Weights of a small GPT-style language model, trained from scratch on English Wikipedia.
Size: width 96, 3 heads of 32, MLP 128 SwiGLU, vocabulary 4096.
Each number is 128 + 24 x the weight over its row's rms, rounded and kept within 0 to 255. Layers, rows and columns count from 0. The size above them is the row's rms in percent of the matrix's.

# layer 7 attention query, 96x96, rms 0.0674, rows 91-95, columns 0-95
size [133 118 116 115 127]
[[102 119 145 115 126 159  92 101 101 119 117 107 103 159 115 113 101 119 151 113  96 105 145 148 116 119 143 135 111 165 143 159 154 142 139 102 142  78 120 136 141 140 170 105 181 139 118 123 130 106  79 130 121 130  88 134  70 130  94 102 179  96 129 124  95 129 138 126 110 120 198 148 109 144 111 110  87 121 157 108 166 119  81 126 141 140 123 115 116 123 120 115 140 156 124 146]
 [129 132 121 121  90 108 106  80 136 132 104 100 132 166 164 103 128 152  97 109 139 137  87 104  72 137 103 143 159 138 165 114 165 116 126 131 158  99 105 131  99 129 111 127  82 149 129 146  83 133  78 112 114 109 130 147 123 131 152  92 119 132 166 127 135 132 127 132 109 150 156 153 154 104 159 129 107  91 145  90 118 121 110  89 124 114 192 117 117 124 153  98 121 108 104 149]
 [133 106 143  77 103 101 126 190 112 132 124 141 129 148 114 137 151 115 157 102 134 159 111 125 109  78  95  87 108 128 162 106 129 173  98 152 108 179 108 144 137 160 121  86 116 140 134 110 141 109 133 114  96  97 150 135 132 144 137  97 142  85 137  95 166 117 163 154 132 116  96 120 141 147 148 145  98 158 124 121 103  97 143 151 150 127 142 133 122  99 137  94 128 168 136  94]
 [116 163  79 119 132 172 157 136 117 128 105 145 175 141 160  94 141 123  90 152  86 147 119 141 128  97 151 103 115 161 106 110 146 171 105 108 119 149 115 114 113 141 119 148 101 139 110 125  97  91 149 124 162 160 118 124 111 115 122 107 110 153 138 166 150 169 114 112 107 125  94 139 112 139 175 126 130 140 173 139  85 115 147 160 133 121 116 140 159  82 113 137 149 173 139 157]
 [153 123 159 125 132 101 125 132 179  94 101  99 115 123 143 121  63 130 110 100  85  99 122 117 111 125 126 144 115 159  95 152 132 140 135 106 120 171 166  85 157 119 153 125 123 132 137  93 127 147 134 143 136 170 124 155 123  97 162 141  97 108 125 140 138 111 153 114 134 130  84  85 114 120 106 134 129 135 111 123 152 145 113  97  55 161 131 145 160 103 123 145 113 110 100  84]]
# layer 7 attention key, 96x96, rms 0.0673, rows 91-95, columns 0-95
size [141 128 128 127 132]
[[112 115 124 107 133 128 121  79  99 116 125  61 119 119 115 121 150 160 159  99  99 129 123 163  99 140  91 148 150 161 148 114  89 143 127 117 127 152  74 131 132 140 142  84 150 151  75 107 137 152  89 139 116 134  77 161 117 178 144 127 123 139 135 152 129 108  89  96  93 110 162 131 143  95 126 140 113 165 134 122 133 113 158 139 156 152 120 114 141 151 129 107 155 124 110 142]
 [ 96 125 128  93 129  95 133 168 121 107 105 139 101 118 104 141 137 115 103 117 125  96 137 137  96 115  86 174 175 157 164 113 160 136 102 104 143 127 119 111 120 141  89 173 112 125 139 146  95 104 114 151 157 108 114 147  86 140 131 181 118 139 130 155 112 121 196  86 112 137 131 143 171 114 131 153 132 112 131 147 123 124 137 128 112 122 164 135  95  94 154 140 106 173 133 106]
 [134 141 119  84 148 112 136 161 109 119 159 174 119 117  93 160 111 150 126 149 137 170 151 135 146  89 104  67 118 146 135 135 140 155 142 120 150 141 106 143 140 134 126 110 132 105  99 109 153 106 156 156 120 105 148 159 132  95 154 146 131 110 117 149 116 129 159 102 150  95 117  63  98 136 165 137 105 134 117 126 121 110 121 199 103 139 112 108 124 176 129  99 161 115 152 125]
 [149 137 133 157 126 152 118 128  76 148 182 137 160 125 144 138 119 112 122 130 124 173 141  95 104 126 124 152 115  91 182 112 154 171 138  97 142 137 118 129 100 123  85 133  94  65 102 136 125 122  94 137 163 120 127 141 159 135 111 147 144 112 146 149 140 167 117  86 121 146 136 152  89 108 107 136 140 147 116 145  89 109 140 175 143 130 167 122 153 166 138 120 143  95 118 147]
 [158 102 115 115 116 146 116 133 164 102 130 125 176 177 137 140 110 105 122 114  80 123 144 101 116 132 110 100  77 117 132 140 152 152 115  92 154 191 147 128 160 112 182 127 122 127 120  90 119 134 143 142 111 176 137 116 145 116 184 140 138 129 108 107 132 146 126 146 107 179  90 113 144 123  67 144  90 110 157 109 127 117 122 145 129 146 117 128 123 101 122 142 100 142 144 122]]
# layer 7 attention value, 96x96, rms 0.0671, rows 64-94, columns 0-95
size [100 105  95  92 113  99  98 111 105 112  98 107 102 106 105  96 100  98  99 104  91 111  94  91  94  94 104 100 102  99 107]
[[178  78 119 145 107 130 130  88 126 133 129 119 152 113 130 124 148 113 165 138 124 109 117 145 102 146 103 149 113  98 149  87 161 119 155 129 193 110 140 159 149 177 149  84 129 100  89 117 128 112 102 186 150 136 156 120 108 117 139 117 133 107 119 106 157 120 109 136 132 174 112 146 128 125 116 113 130 131 152 136  69 127 111 124 148 133 133  79 138 153 111 102 112 133 171 149]
 [114  91 140 109 159 136 130 126  92 132 171 161 105 175 130 134 138 132 126 124 133  87 118 128 137  98 155 150 159 116 157 114 105 155 169 156  76  98 115 103 164 145 130  77 112 121 128 144 166 180 121 143  98 147  91 134 100 131 129 134 134 103 146 134 147 145 115 147 114  90 146 165 121 121 133 109 154 152 105 132  95 139  87 132 151 133 117 153 152 117 115 156 155 154 180 107]
 [141  96 135 136 142 143 120 150  90 132 133 137 140 155 155 149 155 163 109 145 132 155  82 136 130 183 118 137 132 132 147 110 110 101 123 102 141 119 158 138 126 104 147 191 123  89 134 158 112 129 146 188 110 144 137 150 137  95 123 124 157 119  92 147 142 105  98 133 169 124 121 134 132 152 170 143 103 124 148 178 138  88 169 125 122 154 154 128 118 106 170 143 142 151  84  95]
 [105 122 165 170  90 102  95 150 108 117 127 107 127 100 143 129 112 102 147 152 106  87 187 141 144 109 132 122 107 173 146 146  98 162 112 139  86 120 110 136 141 114  95 161 102 106 101  92 103 150 109  77 140 131 132 108 135 127 135  83 117 132 108 148 113 159 120 113 127 126 127 121 140 125 129 134 111  98 102 176 132 151 125 150 149 103 138 117 124  98 169 126 116 150 198 128]
 [149 127 108 169 108 118  87 122 166 151 135 153 139 167 113 111  96 136 118 131 135 146 143 141 133 173 148 134 165 134 159 154  97 132 128 130 144 113 104 137 154 113 101 147  85 123 101 124 158 105 138 115  86 106 129 155 130 148 118 155 103 144 139 101 101  60 102 127 140 110  96 138 150 159 145 121 140 134 182 146 157 132 140 159 138 114 130 148 106 133  71 127 178 138 103 166]
 [153 122 157 126 137 134 141 122 118 128 101 111 126 140  89 109  80  98 133 155 118 127 134 133 128  93 107 120 150 118 112 133 131 127 125  91 102 169 114 154 139  85 127 156 118 125 159 120 101  82 127 126 103 131 144 145  93 145 100 131 111  77  91 129 132 153 120 130 142 127 178 127 164 146  95 151 120 169  88 175 137 153 138 118 135 156 169 172 110 142 130 102  88  82  84 131]
 [128 182 126 157 108 104 103 150 204 148 111 118 106 143 134 109 119  81 136  79 122  93 156 116 117 112 117 116 129  97  84 121 102 150 128 139 122 104 162 126 134 155 172 110 147 105 120 145 114 155 143 134 129  98 140 172 138 149 160 112 104 113 152 127  92 119 130 108 157 119 110 172 166  97 140 138 113 117 139 131 109 113  91 134 149 133  99 127 116  91 117 171 102 119 108 105]
 [143 142 114 110 142 119 143 157 100 159 133 117 114 144 127 127 126  78 168  86 108 135 126 160 144 155  98 103 138 117  85 109 101  90 111  78 146 139 123 108 109 147 154 128 103 107 112 153 115 187  85 155 120 143 121  93 118 127  95 109 103 158 158  85 153 116 131 170 131 148 103 131 107 157 140 155 143  90 151 151 125 144 162 122 116 175 157 115 140 145 131 120 131  96 133 102]
 [155 123 116 132 155 140 145 109 113 159 107 180 145 100 130 138  97 141 140 111 109 105 101 128 137 133 108 137 119 158  94  74 142 151 121 134 122  78 112 133 149 100  95 132 130 139 111 161  97  85 125 109 118 139  96 106 124 154 160 132 119 123 135 122 165 104 104  98 140 139 101 159 111 127 161 111 102 165 177 108 119  99 114 106 105  72 119  92  88 114 138 117  94 134 143 175]
 [105 117 113 166 136 145 132  98 125 115 118 121 116 116  83 165 127 132 138 113 150 142 154 148 123 175 139 124 134 141  81 107  95 120 134 143 148 132 120 114 154 152 122  94 121 156 115  91 113 115 129  78 112 152 101 127 116  93 115 105 159 167 130 135 135 106 146 116 115 156 142 137 114 163 139 154  95 119 179 156  81 122 111 135 124 156 140 131 114 109  83 184 174  93  92 168]
 [144 133  89 128 119 164  90 126 116 181 132 129 125 103 159  97 137 168 109 132 131 171 107  98 117 131 124 144 118 127 137 129 100 138  95 112 133 147  93 116  84 140 136 115 115 156  94 107 148 133 147 157 120 147 102 185 142 108 111 143 155 104 133  91 166 126 150 144 129 130 158  99 180 157 167 134 142 148 167  92 113 141 156 129 173 131 116 139 105  80 119 137 128 135 104 158]
 [166 134 132  96 125 113 136 133 164 166 148 130 130 108  93 128 105 176 111 139 126 133 118 162 103 117 118 150 129 120 141 139 165 138 138 112 143 136 110 152 154 115 149 143  70 126 166 168 133 131 153 146 119 150 125 126 127 161  89 128 146 159 151 154 172 139 119 127 142 107 176  91  97 136 175 131  84 121 132 116 144 126 142  86 125 110 159 114 194 135 138  99  80 121 134 147]
 [140 121 120 126 133 110 157 103  96 167 123 121 103 132 123 110 147  82  92 123 129 133 127 107  90 109 132 151  74 171 101 101 114 138  55 131  94 109 120 123 104 124 132 105 122  87  96 115 106 166 114 130 162 129 142 132 122 180 115 102 155 129 170 144 118  65 164 111  89 147 108 150 120 136 123 121 159 142 138 136 153 119 107 107 134 111 148 160 131 107 147 148 112 136 106 143]
 [120 142 147 147 115 153 135 135  95 123 167 110 123 161 127 171 141 136 111  76 125 157 160 161 116  71 142  85  96 131 147 104 118 144  87 150 110 164 170 149 113 124 132  79 114 147 115 129  95 138 121 112 128 155  98 128 156 125 197 127 145 137 154 167 128 148 144 144 144  92 156 133 115 144 101 149 147 117 166  90 109 157 138 123 138 120 119 139 134  93  96 107 114 125 142 128]
 [133  92 175 151 162 143 146 140 153 110 109  97 134  89 145 135 135 141 107 106 131 121 155 126 110 122 138 183  97 123 137  93  65 107 102 166 136  92 109 157 149 141 121 150 131 126 108 170 142 146 119 186 124 166 133 123 115 120 138 166 143 122  96 130  86 121 122 129 114 107 102  86 115  97 130 120 142 139 123 138 154 167 162 125  96 172 123  90 104 141 157 138 124 105 140 131]
 [140 129 122 111 119 124 145 170 111 171  91 154 139 122 100  88 145 107  89 149 114  88 132 116 135 157 163 111 102  86 141 132 100 110 153  91 152 107 158 105 136 157 141  91 123 182 173 119 128 151 118 121  84 103 143 139 115 134 151 124 133 121 122 154 144 134 147 127 163 106 114 141 126 141 145 109 110 138 131 108 138 142 159 185  71 137 128 134 136 122 110 158 167 112 110 177]
 [167 124 119 106 116  98 121 119 128 150 153 114 136 116 113 158 113  87  88  85 105 141  81 147 143 141 163  84 126 148 162 100  91 113  97 135 174 140 152 127 134 149 135 127 127 112 152 138 126 114 126 152 107 121 103 114 126 124 137  99 169 107 112 162 116 150 109 162 123 149 122 122 163 114 137 116 164 119  94 157 189 151 132 143 108 175 152 137 117 138 100  96 110 181 155 128]
 [121 149 140 126 142 105 170 103 108 118 110 120 161 131 109 112 142 104 119 118 173 110 105  99  78 164 133 113 111 127 143 181 148 150 156 122 137 155 121 126 124 131  61 161  99 130  93 101  83  97 140 103  99 145 141 138 125 135 144 156 125 130 112 140 134 157 127 112 146  88 132 119 161 123 101 113 158 150 128 168 137 137 102 126 105 127  92 154 138 116  97 107 134  90  64 151]
 [143 183 101 129 138 143 107 134 103 163 176 118 173 138 104 137 150 147 131 111 161  95 116 171 146 154 136 118 139 139 175  99 109 150 129 111 123 106 145 121  96 138 155 151 103 121 125 107 150 163 103  62 102 111 105  92 168  94 193 144  98 106 134 137 135 130 113 109 137 130 115 101  97 110 108 147 136 132 109 159 134  99 137 107 140 145 160 110 144 152 132 115 124 144 109 141]
 [169 114 117 165 121 113 160 107 157 110 107 141 128 137  95 147 123 107  96  96 121 140 134 128 132 128 166 143 124 129 129 103 137 163 111 116 110 128 100 134 119 136 153  98 119 114 153 104 153 132 103 114 119 175 165 152 176 149 115 133 116 133 132 102 177 149  84 119 129 148 152 133 111 148 149 133 122 161 150 167 124 164 145  87  72 158 151  89 126 143 130 172 115  89 177 153]
 [127 104 137 112 155 155 149 153 124 127 143 141 120 133 102 134 151 146 165 154 134 153 157 117  85 156 130 136 108 122  78 154 133 173  82 145 165 139 108 108 133 123 150 132 153 117 110 175 116 105 139 133 151 127 144 139  99 105 161 104 132 171  91  84  96 112 111 145 165 122 128 149 125 183 127  99 158 170 127 130 197 146 129 130 141 142 115 125 136 137 146 100 120 171 134 140]
 [147 110 117 137 145 139 133  83 132 106 187 137 139 103  84 120 103 162 139 132 102 182 137 122 155 124 102 157 152 102  94 111 140 148 110 127  94 121 151 141  90  92 106 135 134  80 148 159 135  80 137 136  88 134 142 159 101 107 137 132 136 112 158 121 100 142 159 126  99  78 162 121 125  70 123 111  98 107 144 158 128 120 134 119 122 102 107 117 119 111 167 118 127 129 139 154]
 [130 119 118 126 124 163 161 123 144 111  98 143 132 113 134 116 137 139 114  81 110  96 147 121  99 107 159  96 133 172 153 104 115 157  99 116 103  96  92 175 114 138 107 171 135 132 152 130 165 131 126 108  89 101 131  75  96 133 105 103 131 121  88 168 120 156 164 121 122  87 119 150 147 140 147 114 131 147 143 134 126 100 199 155  95 148 118 124 123 106 141  89 131 132 101 132]
 [106 166 116 148 150 141  93 111 116 146 131 147 144 123 177 154  85 101  96 117 165 140 123 171 117 127 132 134  95 123 102  97  97 115 128 115  94 132 168 140 135 165 167 149 175 118  96  88 114 119 100 128  91 110 128  96 131 153 123 135 116 145 127 105 100 153 159 176 143 144 138 104 134 123 128  93 139 145 131 141 151 126 110 103  73 162 138 139 121 176 108 120 103 118 138  92]
 [129 130  67 129 147 120  99 136  92 146 161 128  94 117  97 125 102  88 120 119 152 173 139 106 112 158 144 149  80 103 137 135 129 147 135 189 117 114 102  96 121 107 130  82 130 115 112 128  96 100  83 147  92 103 148 139 100 125 108 170 119 133 167  87 153 135 118  96 136 144 110 120 144 122 101 142 107  91 113 148  98 112 136 138 164 138 113 108 156 118 150 127 111 157 117 150]
 [ 98 121 100 116 134 119 102 129 157 123 165 149 104 150 109  84 157 118 150 119  84 130 142 126 141 136 155 174  96 154 114 112 169  62 111 158 138 112  83 131 124 133 146 139 117 133 132 107  87 110 143 156 158 164 129  83 142 120 116 106 122 120 106 122 157 157  88 122 123 134 115  80 113 140 117 155 108 129 135 128 144 139 140 153 157 162 141 144 155 105 122 108 179 126 131 182]
 [140 113 114 142  82 127 126  87 122 154 137 135  94 148 152 118 127 136 124 140 155 125 151 114 101 130 128 124 135 121 115 107 121 117 106 155 195  99 167 154 143 156 146 100 116  95  75 151 122 148 112 104 144 113 131 108  98 153 126 127 143 125 133 113 109 172 112 138 128 148 162 127 100 101 112 150 110 135 134  97 136  95  72 145 115 190  96 170 121 173 118 150 132 102 116 171]
 [123 133 164 136 149 184 125 116 119 143 113 121  93 162 138 151 122 139 123  76 149 105 133 126 157 102 113  96 135 123 112 113 145 129 130  93 108 145  93 158 131  87  93 129 106 125 162  97 117 211 153 118 129 132 128 129 163 139 143  86 135  68 135 114 147 109 102 109 145 127 154 126 144 106 144 123 142 118 108 135 118  97 168 102 113 159 111 122 128 163 110 109 147 142  74 123]
 [141 119 133 127 134 132 147 126 161 105 102 149 104 112 111 195 132 139 105 145 141 132 119 120 108 129 106 131 101 137 113  95 138 106 137 113 113  93 129 135  98  95 102 126  70 140 121 118 128 133 101 145 125 144 139 166 124 110 174 162 175 120 118 135 123 123 165 147 150 123 118 168 160 164 113 113 126 118 109  88 142 147 128  80 173 118 150 100  91 142 148 154 107  76 152 182]
 [148 146  96 159 117 100 193 101 141  74 112 152 121 123 126 112 118 164  83 108 149 139 122 157 154 133 112 142 141 135 102 136 113 134 166  98 156 143 110 137 104  70 126 105  98 163 101 125  96 130 177 128 126 104 137 104 121 155 133 123 146 151 105 128 172 146 140 110 116 110 152 137 127 112 153 113 142  83 111 112 157 100 151 143 141 143  88 164 128 133 101 173 121 147 119 139]
 [138 129 170 113  82 157 122 156 140 114 163 132 153 129 158  98 136 138 122 147  95 168 162 150 125 146  86 132 127 138 162 112 152 173 139 142 151 106 104 148 125  93 146 144 171 127 146 110  86 183 101 160 147 115 106 122 123 126 140 136 166 106 123 140 138 146 125  96 123 121 172 135  98  99 140 125 129 100 135 132 111 128  78 106 144 147 110 120  77  72 115 102 126 148 121 131]]
# layer 7 attention output (transposed), 96x96, rms 0.0835, rows 64-94, columns 0-95
size [112  96 101 100 104 102  91 110 105 102 102 105 109 110 107 110 109  89  99  98  98 113 106  95 102  90 104 103  96 108  97]
[[102 127  87 125 159 118 116 129  97 145 105 139 120 169 155 117 186 119 110 103 116 179 174 127 138 153 133 161 150 134 127 131 138 145 128 170 119 136 147  91  97 152  93 126 115 155 108 144 149 122  95 103 154 118 118 119 107 123 140 137 114 157  99 104 123 143 171 108 138  87 141 124 154  78 127 139 137 157 137 130 162 172 130 138 156 159 117  82 155 136 144 149 114  77 108 147]
 [127 131 108 175 139 117 125 148 115 101 121 114 104 111 134 127  93 147 158 100 106 102 155 119 157 150 141 131 102 104 128 119 137 144  97 103 173 129 122  93 155 132  93 122 116 150 156 148 107  99  91  99 152 114 120  90 146  98 137 157  86 123  94  76 128 148 137 123 147 140 127  96 156 116 161 110 110 120 155  77 144 136 146 166 113 149  87 146 137 105  79 126  70 125 127 121]
 [109  99 138 128 157 155 169  76 133 135 132 120 102 162 104 120  97 130 144 122 170 134  96 123 149 106 116 115 136 125 101 109 135 122  83 130 170 136  99  99 154 154 177  84 119 117 128 120 113 116 152 123  87 133 122 179 122 123 112  99  99 109 116 130 135 137  72 144 125 102 128 132 128 109 138 134 125 110 140 125 153 116  57 119 142 172 129 111 137 140  99 142 154 110 149 183]
 [157 114 111 126 148 130 133 107 127 113  84 121 146 143 131 120 163 106 137  97  95 138 139 153 116 130  88 104 194 135 112 146 157 127 134 153 171 136 147  58 173 144 133 137 117 110 129 194 124 113 114 130 127 105 100 133 130 159 108 110 166 128 138 128 160 110 134 107 160 112 124 195 107 172 134 133 101 136  79 111 119 133 129 116 127 129  89 115 138 134 108 149 117 148 107 125]
 [101 110 124 137 123 120 142 122 161 127 108 149 119 128 118 106 183 159 143 130 112 114 126 118 105 142 139 160  75 124 127 124 122 117  88 107  82 111 140 107 210 142 150 152 133 119 144 162 132 111 152 154 148 107 139 114 136 115 131 142 155 161 158 133 130 153 162 121 101 139 150 118 123 168 112 166 121 106 128 111 111 179  98 138 138 148 140 129 157 136 121 153  61 136  95  83]
 [104 139 139 149 139 112 177 132 150 148 172 117 139 155 128 155 124 103 128 146 140  52 133 177 123 129 104 150 125 133 132 126 149 122  86 115 163 137  98 146 109 145 108 145 146  95 112 108 125 119 126 115 116 169 128 130 128 122 159 104 134 145 151  94 116 140 135 153 125 124 129  86 144 147 165 158 146  81 116 131  98 124 140 121  84 142  89 135  79 176 148 151 104 179 136 139]
 [158 123 101 122 165 105 141 134  78 102  48 122 123 102 156 120 116 141 128 138 111 127 142 106  89 139 141 149 108  69 129 166 111 131 132 149 132 142 157 126 102 156 160 107 117 119  95 128 174 104  78 173 143 129 119 120 150 118 121  86 144 112 138 118 119 118 143 103  88 122 111 159 109 158 137 120 139 122 122 143 138 153 115 148 180  94 127 125 122 164 141 103 162 123 142 135]
 [113 101 124 153 113 124 133 102  98 127 112  95 144 106 175  75 139 121 122 132 144 112  91 152 162 110 109 125 128 101 141  80 159 145 162 109 128 167 144 130 115 173 107 119  93 120 143  83 123 148 109 123 147  84 125 128  98  71 136 157 113 135 125 145 160 142 103 114 142 109  65  93  77 122 129 132 129 136 143 103 145 124 157 146 122 148 124 144 169 113 120 137  92 148 138 140]
 [105  94 105 106 124 127  91 116 127 127 131 117  90 132 147 140 108 143 145  80  95 179 138 100 115  95 139 144 152 108 131 138 147 104 181 130 115 151 122  83 139 146 142 150 129 138 150 122 144  86 148  85 141 125 130 129  70 132 132 102 127 151 102 137 156 113 134 191 127 154 168 110  95 105 155 132 173 120  84 109 112 138 144 154 128 134 117 115  81 123 136 118 170 139 111 126]
 [136 157 153 123 146 143 126 167 135 119 113 176 136 129 125 107 162 111 111 136 154 150 116  92 156 140 140 115 129 109 142 133 127 147 139  67  91 115 137 118 172 164 149 126  65 100 144 130 122 132 125 146 151 116 167 134 136 149 116 102 107 130  83 103 137 113  79 135 132 138 119  93 143 142 128 112 182 125 116  88 181 150 108 142 111 165 110 115 170 156 140 142 102 162 118 122]
 [119 108 131 152 146 144 137  95 140 159  99  87 134 144  72 161 114 124 119 102 103 137 161 104 148 143 137 115  79 147 171  86 127 123  90 111 112  81 122 115 135 136 134  74 139  89  95 132 117 116 156 151 133 126 118 113 103 108 135 136 104 153 104 142  87 123 121 127 146 143 113  67 130 100  90 102 116 119 166 126 126 149  94 118 127 143 161 123 172 144 117 135 157 113 111  97]
 [112 143 132 148 131 150 136  93 119 110 130 130 155 146 138 134 168 124 136 131  77 109 151 140 125 143  86 131 128 139  87  90  84 121 107 125  95 101 110  92  67 114 130 178 145 133 122 141 130 100 133 126 107 125 161 128 122  90 139 133 116  84 149 154 160 107 116 140  99 127  87 119 139 133  99 108 117 167 148 161 135 102 105 129 149 163  99 103  72  90 115 114 156 137 100 104]
 [128 135 110 145 155 135 100 166 156 135 121  96 125 112 159  90 127 133 107 165 154  79 137  85 168 112 107 159 166 134 124 198 114 133 142 141 127 120  73 118 163 133 181 109 120 137 121 118 163 118 145 142 104 102 100  63 112 125 144 121 112 173 134 149 144 158 103 115 124 108 147 107 142 149 126 125 127 158 114 148 158 121 124  98 117 149 120 152 162 121 117 151 128 120 125 111]
 [119 105 126 152 152 127 147 108 146 119 154 157 153  98 129 126  76 107 133 136  98 115 106  80 124  82 113 110 173 125 157 136  83 130 169 117 159 102 125 106 132 156 120 116 100 122 151 146 121 125 145 112 132  87 155 125 125 114  57 150  96 125 131 151 113 141 149 151 142 104 141 113 139 126 126 151 171 194 114 126 142 120 142 110 127 108 119 115 154  84 123 132 181 145 145 107]
 [133 104  90 137 123 155 123 124 150 146 145 125 117 131 148 146 150 129 142 160 145 135  69 126 114  95 120 209 114 144 149 100 150 148 153 146 123 131 154 108 163 175 163 115 125 129  84 115 129 142 113 107 141  96 123 138 128 129 126 103 120 176 154 113 104 147 148  93 122 124 142 139  45 150 163 133 107 126  98 136 135  99 107 151 136 113 142 160 112 129 169 125 134 107 127 106]
 [134 112 153 120 147 112 119 155 111 134 172 105 120 118 146 112 125 137 163 114 133 160 103 154 174  86  91 111 138 153  94 122  90  98 118 117 111 159 100 145 123 166 151 105 125 129 150 100 118 149  96 140 119 172 146 110 132 121 109  66 126 130 128 142  83 124 172 141 122 137 121 152 164 142 141 118 150 101  82 103 150  77 150 127 124 171 145 141  99 150 138 158 116 150 162 124]
 [146 157 145 124 154 181 136 145  97 136 128 113 132 172 134 164 155 135 155 153 112 117 101 134 139 141 138 168 142 115 106 153 163 126 126 115  74  98 102  96  83 118 152 140 172  92 126 143 177 138 123 106 134 126 104 113 103  77 103 113 126 148  96 120 182 110 137 112 133  99 149 156 154 146 108 119 117 125 145 123 129 158 118 158 129 161 153 129 110 165 140 128 136  86 158 111]
 [125  89 115 155 139 154 141 165 152 143 103 179 135 148 152 149 110 154 137 134 122 123 109 170 106 129 143 115 156  91 133 118  64 121 149 113 136 101 147 147 138 131 137 119  66 122 136 149 143 120 120 166 155 149 148 107 137 114 136 111 157 109 209  84 107 136 129 155 131 164 120  96 117 142 140 112 116 101 119 140 108 140 148 113 162  96 136 178 150 155 121 125 150 127 119 130]
 [ 97 127 150 144  81 120  88 129 145 120 109 134 124  98  90 125  88 119 125 113 163 118 134 135 114  93  93 135 138  93 123 115 138  91 116 136 180 126 151 124  60 122 178 116 146 111 130 156 157 122 139 113 135 100 136 163 115 154 139 169 144 138 121 163 111 143 156 198 137 102 114 182 159 120 138 101 116 116 104 124 139 116  98 148 147 140 118 138 147  91 115 147 110 141 122 118]
 [145 150 129  93 136 126 135 148  78 144 104  95  90 120 125 113 134 111 119  82 149  94 157 138 145 149  87 110 155 123 134 144 138 117 113 118 116 127  94 169 118 103 150 127 133 117 108 150 129  92 137 102 128 119  97  98  66 158 164 124 172 133 150 129 154 131 130 162  77 100 154 148 125 151 179 135 159 117 159 124 119 111 183 137 121 159 140 144 115 137 158 105 125 137 122  96]
 [107 106  99 111 150  69 133 169 127 128  96  99 111 149 142 121 146 141 108 145 141 110  89 135 161 149 148 116  68 123 122 110 105 162  85 109  92  89 164  96 150 137 122 113 116 180 131 130 160 140 104 157 112 138 104 117 141 143 100 159 133 128 156 153 161 142 156 117 133 159 159 108  85 107  96 145 107 121 118 126 144  86 113 128 122 126 157 128 126 149 152 123 140  78 133 134]
 [135 139 178 107 123 109 154 157 138 112 152 148 137 147  67 130  98 119 148 117  94  92 129 117 119 126 101 164  83 149 144 145 139 108 159 127 136  91  89 133 116 134 170 157 111 127 139 163 155 163 155 112 138 136 127 165 133 124 139 118  66  99 122 141 121 128  85 139  83 141 120 145 149 171 144 115 134 140 117 124 149 117 140 140 124 150 149 112  96  79 139 125 175 145  95 110]
 [145  85 184 122 177 148 101 120 138 124 114  93 141 157 165 116 122 136 117 126 138 155 145 133 118  77 151 193 145 138  97 150 101  97 147 109 153 135 119 136 135 141 108 134 123 106  99 165 117 108 168 131 126 119 135 162 146  78 111  92 133 113 125 154 149 114 102 127 117  97 121  88 114  99 141 128 148 160 129 118 149  86 125 106 130 137 147 162 106 148  95 175 129 118 133  98]
 [117 108 154 134 124 144 119 168 115 139  97 129 136 143 131  86 168 122 133 139 137 137 137 100 129 153  98 143 131 136 139 134 165  73 132 137 107 156 129 102  88 134 130 141 107 146 155 131 113 114 141 130 134 122 157 139 163  87 143 124 158  64  93 157 123 140 105 142 178  82 134 117 129 133 140 127 140 153  74 120  96 173  83 126 116 111  87 134 155 147 176 140 164 111 147 146]
 [135 190 151 122  98 126 139 140 141 139 145 117 135 116 123 162  98 141 185 162 134  86 149 113 152 140 125 143 124 124 124 135 137 127 147 151 116 116  82 112 115 146 126 114  92 151 134 160 168 141 120 127 125 114  87 119 121 102 157 156 138 118  99 141 119 148 159 119  88 123  98 118 106 138 119 133 123 125 164 117 181  95  84 131 144 131 164 117 155 130  68 159 123  75 129  83]
 [134 156 134 129 136 121  88 108 127 134 144 111 160 117 165 109 150 148 138 133 119 120  98 102 129  73  75 142 142 134  83 166 144 121 127 125 102 154 130 156 110 170 123 106 112 157 162 136 139 126  89 142 136  72 112 174 110 170 121 118 166 157 142 109 157 103 148 141 120 135 108 129 124 107 121 115 139 152  89 159 148 105 113 133 145 162 149 134 140 167 110 121 136  86  95  82]
 [ 56 138 107 163 127 122 108 146 155 130 148 132 133 175 155 152 139 127 153 117 128  98 125 100 155 115 143 132 135 135 158 161 108 136 121 129 164 134 135 109 100 160 134 102 120 141 152 117 118 106 133 167 140 108 139 110 142 196 143  84 125 165  97 148 157 120 152 104 142  99 118 167 138 126 116 102 174 155 160 144 122 146 127 104 164 116 162 100 108 179 122  97 130 111 129 118]
 [153 112 167 109 123 170 114  96 122 115 162 151 139 151 116 148 126 141  81 136 144 168 119 116  86 130 129  98 143 116 139 177 134 116 139 135 174 138 120 100 114 152 127 158 132 106 105 136 130  67 117 117  84 103 120  98 119 132 133 101 111 125 106 114 141 137 127 125 121 115  65 120 119 130  72 178  91 120 135 127 159 180 144 115 164 132 126 127 155 141 169 132 115 137 137 101]
 [109 121 140 106 142 136 148 148 135  82 122 144 140 150 109 147 128  59 113 120 135 161 105  69 167  97 128 114  94 104 137 123 142  99 121 152 107  96  97 127 142 121  98 152 107 123 134 142 134 134 118 111 137 189 121 107 147 115 117  89 104 125 157 150 128 150 112  98 104 156 127 172 116 102 118 135 137 102 152 134 145 116 115 129 151 131  85 102 158 107 147  86 132 180 105  84]
 [157 139 131 120 116 125 140 131 160 154  66 121 126 165  97 119 154 137 123  98 139 131 109 172 143 121 122 106 168  69  91 124 120 142  81 111 173 130 142 170  92 111  80 165 136 144 118  95 162 134 130 113 140 114 114 169 158 134 121  90  90 121 152 143 142 124 149 118 174 139 109 149 110 153 115 151 135 120 133 118  85 152 139 119 149 138 102 148 139 129 101 121 164 132 127 152]
 [116 109 100  93 128 108 133 103 170 137 107 134 120 123  94 157 185  93 129  94 120 138 137 123 147  73 107 124  96 135 136 145 114 140 105 113 183 143 128 155  92 128 151 128 130 143 136 117 149 142 176 188 113 129 118 156 138 178 121 115  83  97 121 111 119 129 102  91 123 100 116 165 137 105 130 119 136 142 101 126 120 141 132 143 122 142 143 172 150 138 122 184 118 110 161  97]]